{
  "n_head": 5,
  "vocab_size": 4096,
  "bias": "none",
  "init_std_o": 0.0,
  "optimizer": "soap_variant",
  "weight_decay": 0.053,
  "grad_clip": 1.0,
  "schedule": "wsd",
  "decay_fraction": 1.0,
  "decay_shape": "pow",
  "doc_mask": true
}
Each number is 128 + 32 x the weight over its row's rms, rounded and kept within 0 to 255. Layers, rows and columns count from 0. The size above them is the row's rms in percent of the matrix's.

# layer 4 attention output, 160x160, rms 0.156, rows 0-84, columns 80-159
size [102  88  84 101  93 117 108  93 106  92  93 101  96  92 102 110 107  85 107  98  92 106  99 100 102 106  87 100  91  99  86 103  97  99 100  94  88 103 110  99  95  94  94 104 118 126 113 105  98 107  86 107  98 100  98  93 106  91 104 116 100  99  97  81 106 100  96 104 100 100 123 110 106  94 113  92  98  99 120 121  91 119  97  89 102]
[[ 80 155 116 127 103 104 164 122 154 101 116  87 123  38 126 127 190 132 182 117 109 118 125 124 115 100 155 199 190 152 123  78 148  87 157  92 122 106 137 118  94 125 119 165 131 155 129  53  69 165  56  50  87 155 144  35 152 152 126 125 140 154 109 100 111 126 111 153  98 152 119 160 133 125 171 130  76 148  92 163]
 [194 131 176  99 221 147  58 104 180 137 131 106 132 154 155 113 111 126 109  97 113 138 138 110 152 180 149  81 137 137 145 163  87 107 119 183 164 148 137  74 158 155 127 136 141 154  99  40 159  63 126 159 203 136  99  89 170  86 103 134 160 128 152  95 137 184  69  98 114 134 144 178 131 148 153  38 136 115 181 141]
 [130 106 110 153  88 167 127 111 138  82 155  84 183 167 144 156 143 164 128  87 148 134 197  95 119 118 142 139 142 103  90 106 153 139 127 130 141 122  95 113 103 136 131 106  71  89 167 201  98 111 127  89  69 191  96 169  49 156 160 141 112 123 155 157  90 143 141  68 140 111 116 148 119 149 159 173 140 174 101 119]
 [127 120 182 173 139 147 142 159 121 167 184 180 109 114 158  80 140 158 117  91 109 169 148  75 158 114 147 161 156 161 118 148 136 173 167 133 112 111 151 126 164  87  93 148 171  75 175 148 118  73 116 147 190 107 129 124  90 140 164  42 122 109 129 146 165 118  95 128 134 139 129 121 104 108 175 106 111 143 116 134]
 [117 120 145 138 143 154 163 129 180 151 109 128 140 180  96 143  85 145 111 135 138 157 213 127 101 103 111 107 162  85  75  83 144 116 113 123 193 183 108  88  84 133  74  74  72 129 135 170 136 183 188 113 176 109 119 139 190 146 165 134 115 174 106 128  69 187 119 127  76  79 198 126 135 140 146 129 155 124 141  49]
 [130 136 141  96  99 196 161 159 102 118 131 167  93 168 141 176 115 174 128 123 164 199 125 177  77 127 120 146 115 109 102 114 110 154 101 145 169  74 143  71 138 144 189  94  84  97  80 143 137 138 127 103 130 192  87 136 107 143 115 114 125 160 119 136 158 142 112 131 118 112 110 122 130 103 145 162 153 169 152 100]
 [146 134 121 134 103 139 145 186  67 157 168 141 143 213 131 112 141 109 119 134 105 131 160 143  65  51 129 133 140 111 115 130 117 131 131 113 122 134 150 124 182 150 118 118 109  96 141 166 146 109  86  72 100 117 145  92 195 184 105  83 127 160 155  87 130 123 132 155  97 143 118 114 113 136 136 140 158 128  92 157]
 [103 123 106 162  56 183 141  98 175 103 104 122 180 116  89 152 191 116 115 157 137 132 143 105 135 129 102 180 124  79 104 115 140 135 134 120 136 105 116 120 146 156  97 112  82  78 163 168 137 166 138  79  99 166 126 188 153 110 151 110 112 129 138 127 119 151 132 129 176 106 170 120  51 114 146 146 152 161 147  98]
 [105 144 110 222 131 113 120 172 151 117 118 148  92 108 109 135  96  83 138 128 124  89 127 146 164  80 140 152 147  82 108 196 137 134  74 135  99 105  94 124  97 138 107 111  91 174 114 171 136 108 119 119 179 101 124 104 114 165 126 133 123 168  73 118 113 113 180  76 134 153 164 123 128  97 160 156 141  54 166 150]
 [100 139 187 106 133 129  80  96 118 165 156 108 113 108 175 160 149 112  57 157 122 135 130 168 125 118  73  83 148  80 155 127 131 113  99  62  51 137 102 116 164 105 144 194 153 100  79 110 186 134 146 105 131 117 127 139 129 127 153 199 123 123 122 123  93 158 126 197  89 173 141 136 131 120  98  86 133 115 195 179]
 [196 159 125 176  95 109 115 177  59 152 155 140 115  39  84 136 111 126 127 104 115 145 133 163 111 133 106  79 138 129  91 157 145 134 179  72 109 150  80 121 131 108 136  68 137 136  76 206 132 119 169  74 161 121 197 114  98 153 187 147 125 116 109 132 158 141 118 140 141  95 159 134 132 130 128 192 135 105 166  52]
 [ 85 146 149 102 116 153 165 110  94 105  90 168 110 121  38 176 122 146 116 166 166 117 107 113 117 128 178 187  89 102  88 121  61 178 148 177 130 148 160 135 163 129  56 143 147 136 205  95 136 118 139 153 152 128 134  65 125 114 109  68 104 170 117 104 165 109 109 148 139 137  56 116  86 158 163  89 124 111 107 135]
 [145 139 118 106  97 113 123 143  81 116 144 110 124 147 148 151 132 107  94 146  81 117 103  96  80 137 111 144 104 131 120 151 162 140 136 193 173 177 104 130 171 110  89 151  98 188 102 109 143 179 176  87 146 101 111 181 104 158 152 136 108 175 172  69  52 121 189 141  73 105 157 150 126 134 107  53 121 122 113 125]
 [112 117 126 126 157 113 171 129 137 165 127 200 132  26 129 127  94 162 135  99 155 108  87 139 122 133 111 117 148 121 167  66 136 137 159 174 104 101 123 119 125 106 130  90  98 142 150 162 136 132 163 185 112  94 107 113 137  70 108 132  98 154 153 112 105  88  48 137 118 214  95 130 106 162 101 123 125 106 117 154]
 [121 174  93 129 123 135 137 150  54  98 161 175 102 147 176 144 182 134 208 100 139 133 150 114 125 132 101 174 148 132 140  77  79 121 146 127 146  84 170 133 132 127 161  97 110  94 181 104 119 123  61 129 157 116 109 143 108  90 113 113 102 133  84 163 135  74 164 128  84 209  46 103 145 148 130 120 208 111 107 134]
 [106 100 132 166 150  97 134 177 127 123 201  83 197 157 176 122 119 119 108 159 122 137 148 135 148 208 141 157 140 156 146 187 157 119 124  89 166 135 128 167 150 142 120 136  85  88 112 143 116 107 155 184 142 145 107 133 137  74 161 114 111 106  96 138 138 153 109 113  77 162 132 137 145 189 141 181  97 114  95 126]
 [108 104 157 153 118 110 162  51 211 197 139 106 136 105 160 163 151 160 119 119  96 137 200  99 140 128 155 121 125  78  83 155 129 165  84 125 148 143 105  77 174 145 147 115 117  82 112 115 128 112 127 149 160  97 108 114 145 159 114 105 112 162 141 132 149 116  89 184 135 155 168 149  66 137 185 130 114 138 108  94]
 [105  80 109 177 153  97  75 147 131 171 145  79 116  83 225  92 101 116 116 111  93 181  96 191 166 109  81  88 117 164 130 155 111  97 160 102 164 133 174 152 165 130 105 143 161 183  66 154  97  94 102 123 119  97 140  72 128 153 121  95 133 125 180  99 104 156 109 187 144  99 132 169 104 116 142 121  94 141 117 146]
 [119 122 133 125 173 106 145  77 110 107 153 125 149  74 160 128 182  95 156 123  96 146 115 168  90 169 112 137 104 125 105 147 133  91 120 128 145 149 136 138 129 142 170 172 125 174  84 100  71 155  58 127  97 185 165 139 162 127 143 133 163 125 154 151  96 162 145 111 131 150 120 154 139 155 107 126 137 137 168  85]
 [155 162  98  84 112 193 140 138 149 138 185 198 120 137 167 120 119  87 122 125 150 133 162 149 150 140 119 162 105 110 144 136 144 127 124 117 129 117  86 216  93 141 117 145 198  98  59 108 158 148 133 129 120 131  95  97 186  54 123 112 188 143 126 120 150 138 126 145 140 102 152 137 208 131 139  75 133 102 124 132]
 [183 133 175 163  89 121 105 176 138 108 151 124 122 149  98 117 139 104 136  81  70 184 131 159 114 120 148 109  86 159 113 105  75 178 121 133 106 120 126 143 148 110 143 183 135 164 184 148  70  89  83 155 177 113  71 105  96  70 151 195 135 122  70 157 143 108  87  96 110 137 124 144 127 114 168 146  79  75  63 125]
 [ 89 119 189 125  92  97  65  92 140  94 102 170  42  83 132 116 131 100 163 171 128 110 139 176 145 106 122 148 133 100  70 147 114 105 112 149  79 124 163 130 149 125 112 146 136 147 157 189 115 165  97 107  87 137 159 157  95 111 120 124 195 107 127  72 134  99 165  71 110 168  99  83  83 140 148 123 156 138 121 119]
 [164 168  60 171 109 133 157 122 121 130  85 187 170 117 190 120 129 108  88 114  90 130 105 139 137 180 113 113 115  85  96  87  70 100  87 120 139 114 116 104 155 145 144 140 133 135 145  65 180 142 112 106  94 197 105 170 138 103 146 133 129 144 169 120 112  72 165  92 128 198 116 140 103  91 102  83  92 155 125 120]
 [152  86  98  64 153 115 193 138 140  42 157 131 172 127 110 119 121  57 152 103 174 105 136 156 165 148 143 118 149 144 113 135 151 114  78 114 124 113  92 121  74 160 127  94  96 112 103  58 113 141  87 173  65 167 141 105 141 130  89  76 107  81 154 135 153 153 212 131 139 125 114 117 174 187 137 119 163 127 180 135]
 [151  80 111  72  71 124 160 119 154  96 139 112  97  92 144 120 167  92 174 113 147 104 171 150 135 197 148 120 158 107  98  58 105 113 113 144 181  95 162 104 136  94 153 132  77 105 123 100  55 200  94 137 118 114  87 146 143  84  81 100 121 157 140 183 118 163 152 187  78 148  86 119 148 104 139 142 128 126  88 120]
 [102 141 138 107 100 195 127 151 163 121 166 142 122 159  67 156 154 165 168 159 166 146 135  80  74  72  89 146  74 133 106 122 153 156  92 141 133 122 129 165  77 175 130 107 121 192  87 148  91 111  91  79  97  96 121 148 139 162 164  98 148 167 175 180  84  87 158 150 107 179 174  95 155  67 144 152 154  51 103  81]
 [176 167  40 138 101 130  80 158 102 141 162 156 156  95 126 122 119 132  80 118 122 127 144 108 166  85 173 115  80 100 161 209  76 131 105 104  91 178 104 183  93 159  58  76 185 152 104 133 121 123 165  85 116 115  89 128 151 141 105 129 185 138 142 106 110  83 158 162 116 128 131  91 165 119 139 141 108  99 137 173]
 [160 155 163 131 154 113  65 123  93  70 172 119 186  77 126 154 171 154 158 138 145 157  97  43 156 107 112 176 144 154 180 174  83  99 166 150 147 117 170 153 134  99 123 107 142 126 156 112 145 130 102 164  95  95 129 116 123  71 167  66 109 104 101  87 155  71 108 128 113 133 164 118 137 180 120 195 150 142 102 159]
 [127 185  55 107 135 177 161 113  92 114 102 151 185  84 140 132  99  93 142 104 118  98 107  94 151 134  87 120 145 155 136 165 119 153  97 113 125 153 112 107 116  71 166 140 141  50 178 109  95 123 155 123 149 180 133 182  89 109 124 141 179 135 128 133 130 108 189 126  84  97 172 149  96 156 111 124  59 144 152 115]
 [141 144  95  87 169 132 114 155 124 124  70  68  98 123  96 130 175 123 187 161 127 151  99 128  91 102 128 106 104 172 132  50  95 130 124 154 166 196 184 129 159 167 169 149 121 120 138  56  37 137  72  94 128 116 124 127 133 129 115 139 177 105 116 134 117 100  99 195  78 167  88 110 131 102  82 135 167 149 157 167]
 [152 114  88 154  78 144 139 127 160 126 100 137  24 164 132 167 164 144 198  98 159 166 127 153 120 118  84 132 131 169 118 113  90 108 101 138 132 158 125 147 190 156 110 169 131 122 147  88  63 108 146 129 128 127 127 144 102 187 175 136 125 105 105 185 163 150 101 180 146  97 154  84  90  96 221 180 116 145 143 155]
 [129 140  79 159 128 132 158  92 211 183 115 116 176  77  82 174 100 108 120 122 133 110 163 126  50  38 132 193 112 124  99 104 160 126 105 155 151 169  91 127 103 110 171 192 134 146 154  92 136 122 151  79 137 135  87 161 166 171 111  91 157 190 135 180  79 143 148 107 148 113 126 176  84 136  97 142  72 143 150 123]
 [108 134 121  65 130 150 145 179 174  96  93  54 162  58 165 102 173  96 146  77 136 166  77 107 141 122 129 122 201  79 111 126 161 110  81 106 177 134  68 109  74 145 157 130  93 138 111 146 159 144 166 160 151  89 154 127 102 158 153 166 118 146 133  86  92 110 164  99 113 177 144 135 122 130  81 102 158 154 168 167]
 [104 164  79 120 100 145 157 161 130 168 162 117 118 140 123 129 161 142 110 145 115 166 123 107 163 140 162 116 130 162 125 159 115 108 149 136 170 120 136  70  90 109  95 165 130 103 145  72  76 180 169 123 153 124 169  99 104 181  94 110 168 104 143 143 120 143 135 172 154 130 209 127 184  93 137 104 117 128 166 196]
 [122 108 150 179  81 111 123 126  99 176 168 142 130 115 139 105 161  98 107 135 103 135 139 163 105 166 141 102 119 136 162 109 137 118 145 114 146 150  83 136 121 113 114 101 109 128 150 138 138 142 187  51 203 114 105 139 133 101 136 167 155 152 135 102 109 197 129 153 135 142 160  87 119 162 194 145 104  93 119 164]
 [ 88 105 122  85 123 154 138  84  90 112 193 128 108  90  51 159 119  94  75 104 181 128 134 105 119 141 111  70  83 154 131 159 122 134 122 136 132  89 116 139  89  87 117 101 115 122 146 160 155 144 139 126 128 150 154 135 106 113 172 116  86 101 121 112  22 116 122 115 156 117 136  76 101 196 145 119 136 101 148 120]
 [104 156 137 129 152 132 110 101 153 126 182 120 137 111 115  98  71 141 142  79 180 114 138 168 155  81 115 127  63 186 146  84 134 143 145 153 127  86 149 161 104 173 117 141 120 110 106 112 121 144  77 192 103 164 133  77 114 137 149  86 115  90 156 126 126  72  99  91 121 123 116 139 143 141 127 137  69 115 150 110]
 [169 145  99 110  95 188 100  78  95 155 135 128 128  97 125 185 147 111 117 144 102 131  93 186 126 139  97 122 119 127 156 120 159 124 168 125 153 134 122 174 115 113 140 153 146  71 141  55 134 129 124  69 125  68  74  90 129 111  94 122 161 106 128 135 145  82 129 145 158 119 173 128 133 131  75 137 179 117 151 147]
 [104 116  73 151 127 144 115 153  79 103  73 137 112 101 121 130 133 153 142  70 125  96 153 143 124 139  93  90  56  87 154 108 123 117 151 146 113 105 168  91 159 140 152  79 127  81 133 107 101  81  95 185 153  99 184  80  80 149  90 148 155 157 123 144 215 127  95  70 132 114  90 114 100 172 182 146  70 153  96 127]
 [100 126 159 124 184  72 207 156 131  84  92 140 160 128  65 158 116 107 112  64 134 136 114 112 151 120 123 127 103 126 139 156 139 110 145 149 120 157  97  86  59 128 156 122 161  87 116 128 161 107  97 175 135 120 106 140 122 128 127 148  84 116 131  72 108 144  95 123 148 112 149 130 124 162 155 107 149 163 205  97]
 [165 140 129  87 103 114 101 132 134 146  79 112 160 100  94 144  79 153 141 136 196  99 122 158  91 141  85 163 110 114 128 157 136 104  90 168 151 148 138  90  94 148 148  86  61 163 112  94 103 131 105 118  94 148 120 114 149 157  92 161 166  93 147 138 166 111 148 110 127  99 121 133 115  82 174 162 166 111 111 169]
 [ 62 106 112  46 121 101 136 114 163 103 127  82 132 179 164 164 117 156 153 155  66 166 150 110 161 121 127  44 146 113 114 164 147 148 128 133 156 105  89 139 119 123  72 114 119 177  93  63  94 157 145 169 173 134 140 124 169 134  69 162 132 148  79  74 145 135 138 146  91 135 100 112 145 136 149  89 122  52 171 125]
 [148 142 135 116 106  97 175  90 126  87 116  86  99 147 171 167 132 101 163 169 129 123  95 138 111 135 146 128 144 149 147 108 104 109 155 177  84  94 130 151 145 103 161 130 137 111 145  88 138  99  51  91 174 119 126  94 144 183 124  62 120  94 137 146 139 166 188 131 126 128 148 148 119 175  72 128  40 160 157 222]
 [158 123 157 118 155 129 152 110 171  79 111  91 107 124 141 165 138 130 165 159 140 147 156 195 152 148  69 155 154 152 127 115 142 158 100 152 108 100 132 174 207 190 144 152  90 142 150 105  97 167  42 109 131 113 113  33 130 125 137  93 160 159 124  90  95  96 184 199 127 231 125  78  70 101 114 126 200 154 164 150]
 [106 130 130 148  97  90 135  47 167 124 124 162 153 197 121 136  80 126 173 138 125 171 121 113 119 130 170 134 153 142 124 107 111 162 116 153 106  93 122 133 141 127 144  82 121 115 125 131 126 136 111 201 152 148 134 159 109 132 193 104 128  84 126 137 148  98 110  40 159 153 107 119 115 158  82 164 163 152 107  62]
 [ 83 106 155 143 218 144 129 146  99 113 103 142  91  95  95 128  86 131 156 129 106  73 101 151 148 116 176  84 120 115  98 155 146 167  58  98 128 100  98 127 145 154 121 105 122 135 137 124 132 102 165 185 158 152 124 110  95 109 111 160 143 140 143 122  89 168 145 104  68 135 152 124 127 151 177 168 160 114 145 152]
 [159 124 167 181 128 141 114 109 117 187 110 140 114  77 119  83 126 115 105 132 146 146 178 152 106 133 180  76 179 135 127  96 104 162 133 123  89 134 120 143 164 134 146  90 179  98 162 156 154 111 152 107  93  90 139 134 195  57  97  98  59 183 140 124 171 144 128 168 104  79  98 110 122 111 110 118  77 124 144 117]
 [131  75 114  59  97 154 117 171 144 155 120 130 118 112 167 103  96 146 134 144  61 149 118 134  88 127 152 152 161 147  93 105 110 178 123 147 164  89 121  69 172 141 120 121 108 109 128 156  97 139 108 203 178 121 170 115 147 125 147  81 121 117 141  85 142 148 109 133  96 140 116 134 135  73 120 116 158 101 133 120]
 [154 136  91 133 102 189 127 179 143 101 107 125 158 149 134 111 150 109 157 165 142 137 137 132 138  68 138 132 145 157 173 104 187  79 139 136 120  98 125 111  57 106 113  55 115 181 121 151 109 120  80 118 125 125 178  97 127 105 114  64 141 144 127 153  98 170 103 139  87 128 149 150 196 136 183 131  71  53 151 136]
 [135 120 117 213  83 155 127  79 127  90 121 175 119 116 112  75 141 100 165 120  94 173  16  91 145 164 145 130 159 152 115  71  65 124 108 102 109 127 157 137 150  68 133 113 131 133 112  77 147 173 110 158  77  93 187 153  91 114 145 128 144 143 119  68 145  78  92 118 112 172  36 137 135 182 110 121  77  99  93 147]
 [193 201 115 153 115 143  98 125  97 143  81 147 136 144  98 150 132 182 142 130 144 141 173 110  81 112 135 113 131 129 119 145 104  85 139  47  74 102 164 120 153  84 160 111 143 123 131 136 165  51  83 155 120  97 115 108 155 157 187 138 123 114 109 132 186 153 102 113 141 204 141 104  52  88 103 147 160 115 166 148]
 [117 107 107 158  83  90 101 110 190 102 161 145  86 205  98 176 123 137 181 139 146 177 120  92 143 117  97 169 123 119 125 137 126 119 137 111 212 158 120 103  83 116 127  80 122 172 129 131 132  98 133  87  87 119 168 162 121 149 166 135 131  85 133  96 156 134 105 133 172 136 168 149 111 105 144 162 124 100 147 108]
 [126 188  81  88 150 158  82  61 138 151  83 134 102 126 117 154 173 131 114  60  61  98 188 107 139 176 130 111  93  62 104 150 136 120 152 157 114 109 158 111 100  60 138 130 151 107 137 121 157 134 130 131 178 162  99  62 104 154 119 136 119 167 115 111 114 136 160 118 157 147  62 174 144 120 146 131 109 120  76  90]
 [ 64 123 132 136 106 101  38 143 121 181 115 113  90 107 127 165 131  65 156 110 122 116 121 145 111 135 155 128 137 113 153  87 182 132 141 133  92 142  80 123 107 100 163 169 136 122  97 103 161 126 156 149 162 114 148  61 143 117  92 107  49 114 146 137 124 159 101 116 160  90 136  75 160 117 102  63  89 133  74 160]
 [125  35 128 123 142  99 161 108 202  99 170  56 124 188 101 107 119 110 134 156  60 143 120 131 183  86 104 129 131 153 115 127 143 128 111 140 158 172 128 115 169 114 154 171  86  66 148 125 148 147 130  92 129 119 106 156 101 174  99  91 133 143  96 127  91 115 174 161  88 204 115 101 121 163 117 180 138 151 146 178]
 [133 114 191 129 146  50  83 165 209 122 145 106 170  61 142 170  78 152 150 168  89 159 197 105  85 105  71 116 173  91 129  81 106 130 150 115 129 121 142  87  95 179 138  93 158 114  85 178 115 141  88 123 130  86  96 155 146 143 134 168 104 151 181 182 144 123 126 133 144 151 167 140 135 135 113 139 119 141 109  82]
 [145 119 158 190  52 147 123 142 139 149 136  10 118 110 200  81 135  93 120 136 141  99 171 157 140 160 136 119 105 153 139 159 190 146 142  94 171  93 131 129 117  96 127 143 128 176 118 113 139  83 122 115 137 163 123 144  97 104 119 123 159 175 157  82 152 131 141  89 107 185  58 150 140 117 139 151  87 107 129 118]
 [171 170 168 127 119 107 187 116 193 175 125 155 144 124 143 143 174 121 139 117  97 121 152 142 102 116 173  86  96  79  96 189 161  98  84 153 221 109  68  73 116 126 140 136 113 120 103 108 122 137 154 125 155 163  49 133 160 113 134 179 140 125 110 101  99 149 134 125 157  86 195 156 109 100 112  79 132 168 177 180]
 [114 101 119  16 146  98 125 126  86 159  80 100  88 113  88 126 100 169 121 100 131 116 139 121  86  75 144 147 152 103  98 149 103 110 101 138 121 178 145 124 166 125 112 152 119 137  93  98 175 133 114 124 120 148 142 118 181 143 102 145 117 136 137  75 156 123 163 187 168 110  88 132  95 103  93  98 126 137  95 143]
 [122  81 153 139 102 145 145 137 140 141 178  77 116 176 139  81 143 109 134  85  60 146  53 170 139 141  84  93 107 145 129 166 181 107 142 131 137 108  88 128 110 137 144 145 153 124 112 124 107  88 110 180 149  69 164  30  83 122 148 146 164  96  79 126 123 139  91  90 160  98 131 151 100 152 121 110  99 155 127 132]
 [ 97 165 191  72 125 173  61 172  60 153 192 141 127 101 176 100 116 138 154 130  85 130 146 111 114  67 175 131 112  93 124 134 102  85  71 132 142 102 163  78 120  72 114 104 116 173 125 175 119 108 101 157 120 114  86  78 153 152 102 106 185 165 146  90 133 124 121 134 106 100 118 138 131 134 117  95  99 118 158 127]
 [148  86 118 192 138  79 152  91 152 108 172  83 144  75  72 118 103  77  99 132  76 113 149 142 154 118  87  64 175 141 145 126 158  86 134  74 123 127  78 188  91 153 107 158 159 145 151 134 146 110 123  98 112 124 169 155 121  53 158 140  88 160 120  88 168 138 101 151 117 186 139  96  95 131 118 131 133 105 146 133]
 [ 90 237 126 140 114 135 150 138 118  54 105 151 146 116  69  72 158  87 156 194  82 172 129 166  82 131  96 172 128 135 107 119 150  83 143 138 143 119 130 118  97 139 159  85 136  89 112 171 157 120 108  87 180 101 165 106 129  86 156 136 102 140 113 144 134 136 117 137 108 155  89 172 172 169 107 161 117 136  74 133]
 [137 173 104 145 176 127 162  92  88 106 168 215 114  94 165 161 164 110 141 151 129 109 113 112 153 143 155 100 122 157 154 126 127 110 110 108 115 137 155 182 183 169 127  91 127 104 117  76 107 171 160 109 159 112 125 118 128 137 145 133 132  93 132 141 113 131 132  83 119  87 133 108 136 103  82 124 101 154  89 155]
 [ 98 108 111 149  98  87  88 128 123 158 146 205 106 187 116 143 145 126 132 148  45 154 127 153 123 158 144 161 163 163 159 145  91  91 138 131 114 147 107 147 109 170  97 117  96 142 146 104 116 141 103  78 184 106 118 132 136 111 140  88 116 123  97 141 112 189 128 122  54 130 126 155 190 102 123 147 122  87 128 108]
 [ 55  83 151 119 115  99 136 124  82 168 137 181 112 172 112 144 114 118 124 126 128 175 177 120 144 132 136 192 134 100 178 127 124 168 108 122 160 153 124 161 122 126  77 115 168  71 111 191 114 127 138 159 154 136 114 141 101  86 163  97 141 121 127 163 142 141 148 115 136 149 185 184 155 158 124 130 116 160 101  92]
 [128 149 111 204 119 111 126  97 101 124 141 143 130 179 110  84 118  61 126  95  64 161 113 116 184 153 165  45 136 201 131 182 128 120  96 125 155 158  77 176 146 166 118 133 215 132 111 107 159 134 143 123 138  61 166 118 121 100 123 149 142 140 146 137 172 146 181  70 113  95 131 112 101 148 156 117 106 136 134 108]
 [110  78 116  70 135  83 133 149 144  86 137 131 108 135  86 148 166 148 137  46 139 126 172  92 131 135 170  83 162 141 143 158 154 130 153 125 175 116 161 146 122 143 126  76 103 144  85 180 153 130 103 119 189  84 109 157 112 139 124 172 147 145 101 144  86 148 165 138 149 141 156 128 148  75  48 134 164 117 185 126]
 [165 155  91 180  79 138 205 139 149 127 114 177 142 112  92 143  89 138 166 143 173 161 119 156 160  90 128 128 102  88  77 107 167  91 110 149 227 110 119 158  79 151  83 181 152 173 128 106 137 144 118 119 130 115  99 131 147 136 108 135 156 219 179 144  63 120  92 150  92 127 130  54 119  82 127  97 113 127 156 128]
 [167 119 148 163 167 156 121 153 127 132 110  97 130 125 150  67 116 132  98 142  68  91 130 100 101  62 127 169 140 118 113 126  61 119 137 151  88  90 130 124  76 107 136 145 111 175 176 193 111 118 128 101 180 121 109 149 152 142 121  80 119 156 136 166 146  94  98 129 159 118 106 153  97 103  74 121  90 111 135 104]
 [152 125 157 113  90 110 140  62  89 198 149 163 116 183 121 178 115 110 138 172 128 103 115 147 151 160  88 143  87 139 109  67 175 104  86 150 163 106 108 123 134 100  81  65 123 142 121  88 113  92  70 144 102 159  95 119  92 151 126  98 127 111 132 142 118 130 127 135  83 145 159 187 124 205 150 133 121 106 118 111]
 [155  92 120 115  99 117 141 111 186 105 120  95  94 139 182 132  86 135 123  92  63 147 125  94 129 113 145  85 122 122  80  96 164 105 110  52 121 157 140 106 109  88 151 150 173  97 110 167 151 138 118 133 166 104 129 135 134 116 108 162  96 169 142 142  82 142  97 142 107 111  97 137 127 168 111 103 103 116 114 103]
 [140 142 107  97  67 148 150 114 143 117 187  59 135 124  89  86 142 140 118 132 119 119 116 101 129  74 167 120 180  70  90  89 123 100 107  89  80 142 145 107  92 134 112 118 120 114 118 215 123 146  94 138 117 137 120 136 101 163 140 126 107 163 185 182 144  84 193 112 111 129 151 156  92 144 142 113 151 116 104  71]
 [ 81 137 131 116 163 129 132 124 152  91  84 155 129  82 105 125 100 142 118 114 142 145 142  93 205 106 134 120 139 152 131 186 104 131 141 154  84 180 113 157 135  98 101 119 119 158 144 120 133 103 217 160  85  97  95 160  96 135  90 157  90  60 141 141 117  94  92  81 149  55 124 166  94 149 143  83 127 126 154 121]
 [114 155 115 179 185 153 122  76 155 158 121  86 153 147 173  87 128 124 155 112 109 109 217 111 153 129 146 136 119  65 102  92 146 120 112 109  95 113 127  62  97 110 117 120 137 109 160 113 169  94  92 132 146 125  89  78  90 166 106 131 190 157 186 189 185  96 175  96 120 122 140 201 117 164 183 145 110 181  29 142]
 [ 56 117 121  91 149  76 109  98 128 160  58 158  88 104  79 143 193 106 155 131  89 125 126 151  97 137 161  90 180  91 158 126 134  76 141 120  67 149 115 154 117 134 129 129 127 117 137 102  75 111 126 118 108  82 109 114 159 142 107 157 101 161 154  97 162 160 123 176 129  90 163 128 147  96 206  88  91  70 153 132]
 [167 201 119 191 113  96  95 127  35  75 126  76 129 128  71 132 132 111 101  71 166 112 145 114 127 105 129  83 146 111 103 159 114 108 163 158 141 161 136  65 197 116  95 192 107 125 108 136 135 225 170 142 160 181 114 131 161 135 113 170 129 138 138 154  81 139 157 111 122 163 126 134 179  87 151 128  95 130 165 167]
 [115 161 160 128 142  84 135  86 217 139 103 154 124 130 142 117 130 180 132  81  88 144 145 136 202 125 118 134 150  81 116 196 218 168 140 133 150 141 104 121  96  98 108 140 132 115 107 150 143 141 120 164 128 117  57  79 153 169  62 102 132 165 135  57  84  66 118 139 138 151 197 181 169 142 108 130 160 117 131 113]
 [107 111 161  94  84  73 125 100 188  96 150 115 137 191  99  90 138 116 107 117 136 141  90 108  36  99 111 132 138 144 101 111 137 120 155 119 137 129 174 159 160  98 155 149  87 141 104 147 148 146 135  89 107 190 154 172 152 141  96 157  85  95 130  87 131 160 149 148 157 125 130 153 143 130  98 112 161 114 138 148]
 [117 189 201 133  62 169 111 111  49 108 164  54  96 195 121  83 162  97 154 110 163 124 136 117 123 176 112 161 144 122  99 126 134 110 130 133  87 104 115 131 170 110 118 144 141 107 106 155 177 186  48 146 124 161  80 130  91 117 188 134 146 149 127 118 122 146 171 123 148 162 122 114 134 116 140  76 141 127 130 109]
 [ 61 178 137  89 186 125 101  97 100 100 107 169 137  90 124 158 127 125 126 140  95 129 156 120  94 168 149 153 128 139 121 107 120  64 114  95  86 194 165 161 138  89 161 171  89 170 112  74 172 167 119  83 151 100 127 118 155 118 131 106  83 136 125 126 113 221 180 184 116 128 151 116  80 201 103 189 134 158 189 101]
 [ 99 136 107 115  99  47  29 202 146  24 150  24 152 136 140 118 147 140 112 146 154 118 144 156 161 116 101 120  70 111 137 168 138 122 167 116  92 110 148  92 104 171 148 136 139  95 105 200 107 112 127  94 105 134 105  95 150 130 117 117 131 177  92 114 157 160 128 129  92 118 151 127 126  39 125 129 107 111 153 182]
 [129 101 110 196 121 171 121 146  65 157 122 164  72 140 189  95 136 123 127 126 106 128 119 115 102 187 146 161 139 151 113 143 115 199 184  47  90 165 104  89 124 137 167 139 126 142 106 136 165 104 162  73 128 141 112 183 109 146  88  98 122 136 117 140 165 113 153 177 204 125 118 124 115 149 172 130  84 146 162 181]
 [115 133 157 112 130 148 129 181 167 146  78 103 123 111 145 173 158 193  99  92 148 149 119 100 133 161 151 146 165 161 173 140 122 101 153 122  58 127 139 131  94  91 169 131  88 120 186 118 158 125 175 122 146 115  75 210 143 182 116 136 165 150 159 131 114 111 185 120 137 138 177  98 144 146 103 105 141 135 146 123]
 [ 95 142 125 148 158 154  72 121 135 158 144 133 149 113 102 151 119 124  69 126 128 122 174 110 130 102 149 128 167  94 127  51 132 136 132  93 100 193 111  97 113 119 160 149 130  84 139 152 142 100 181 176 118 146 120 160 119 107 139 121  69  96  95 218 115 145 130 131 128 118 140 148 140 156 110 166  88 131 125 133]]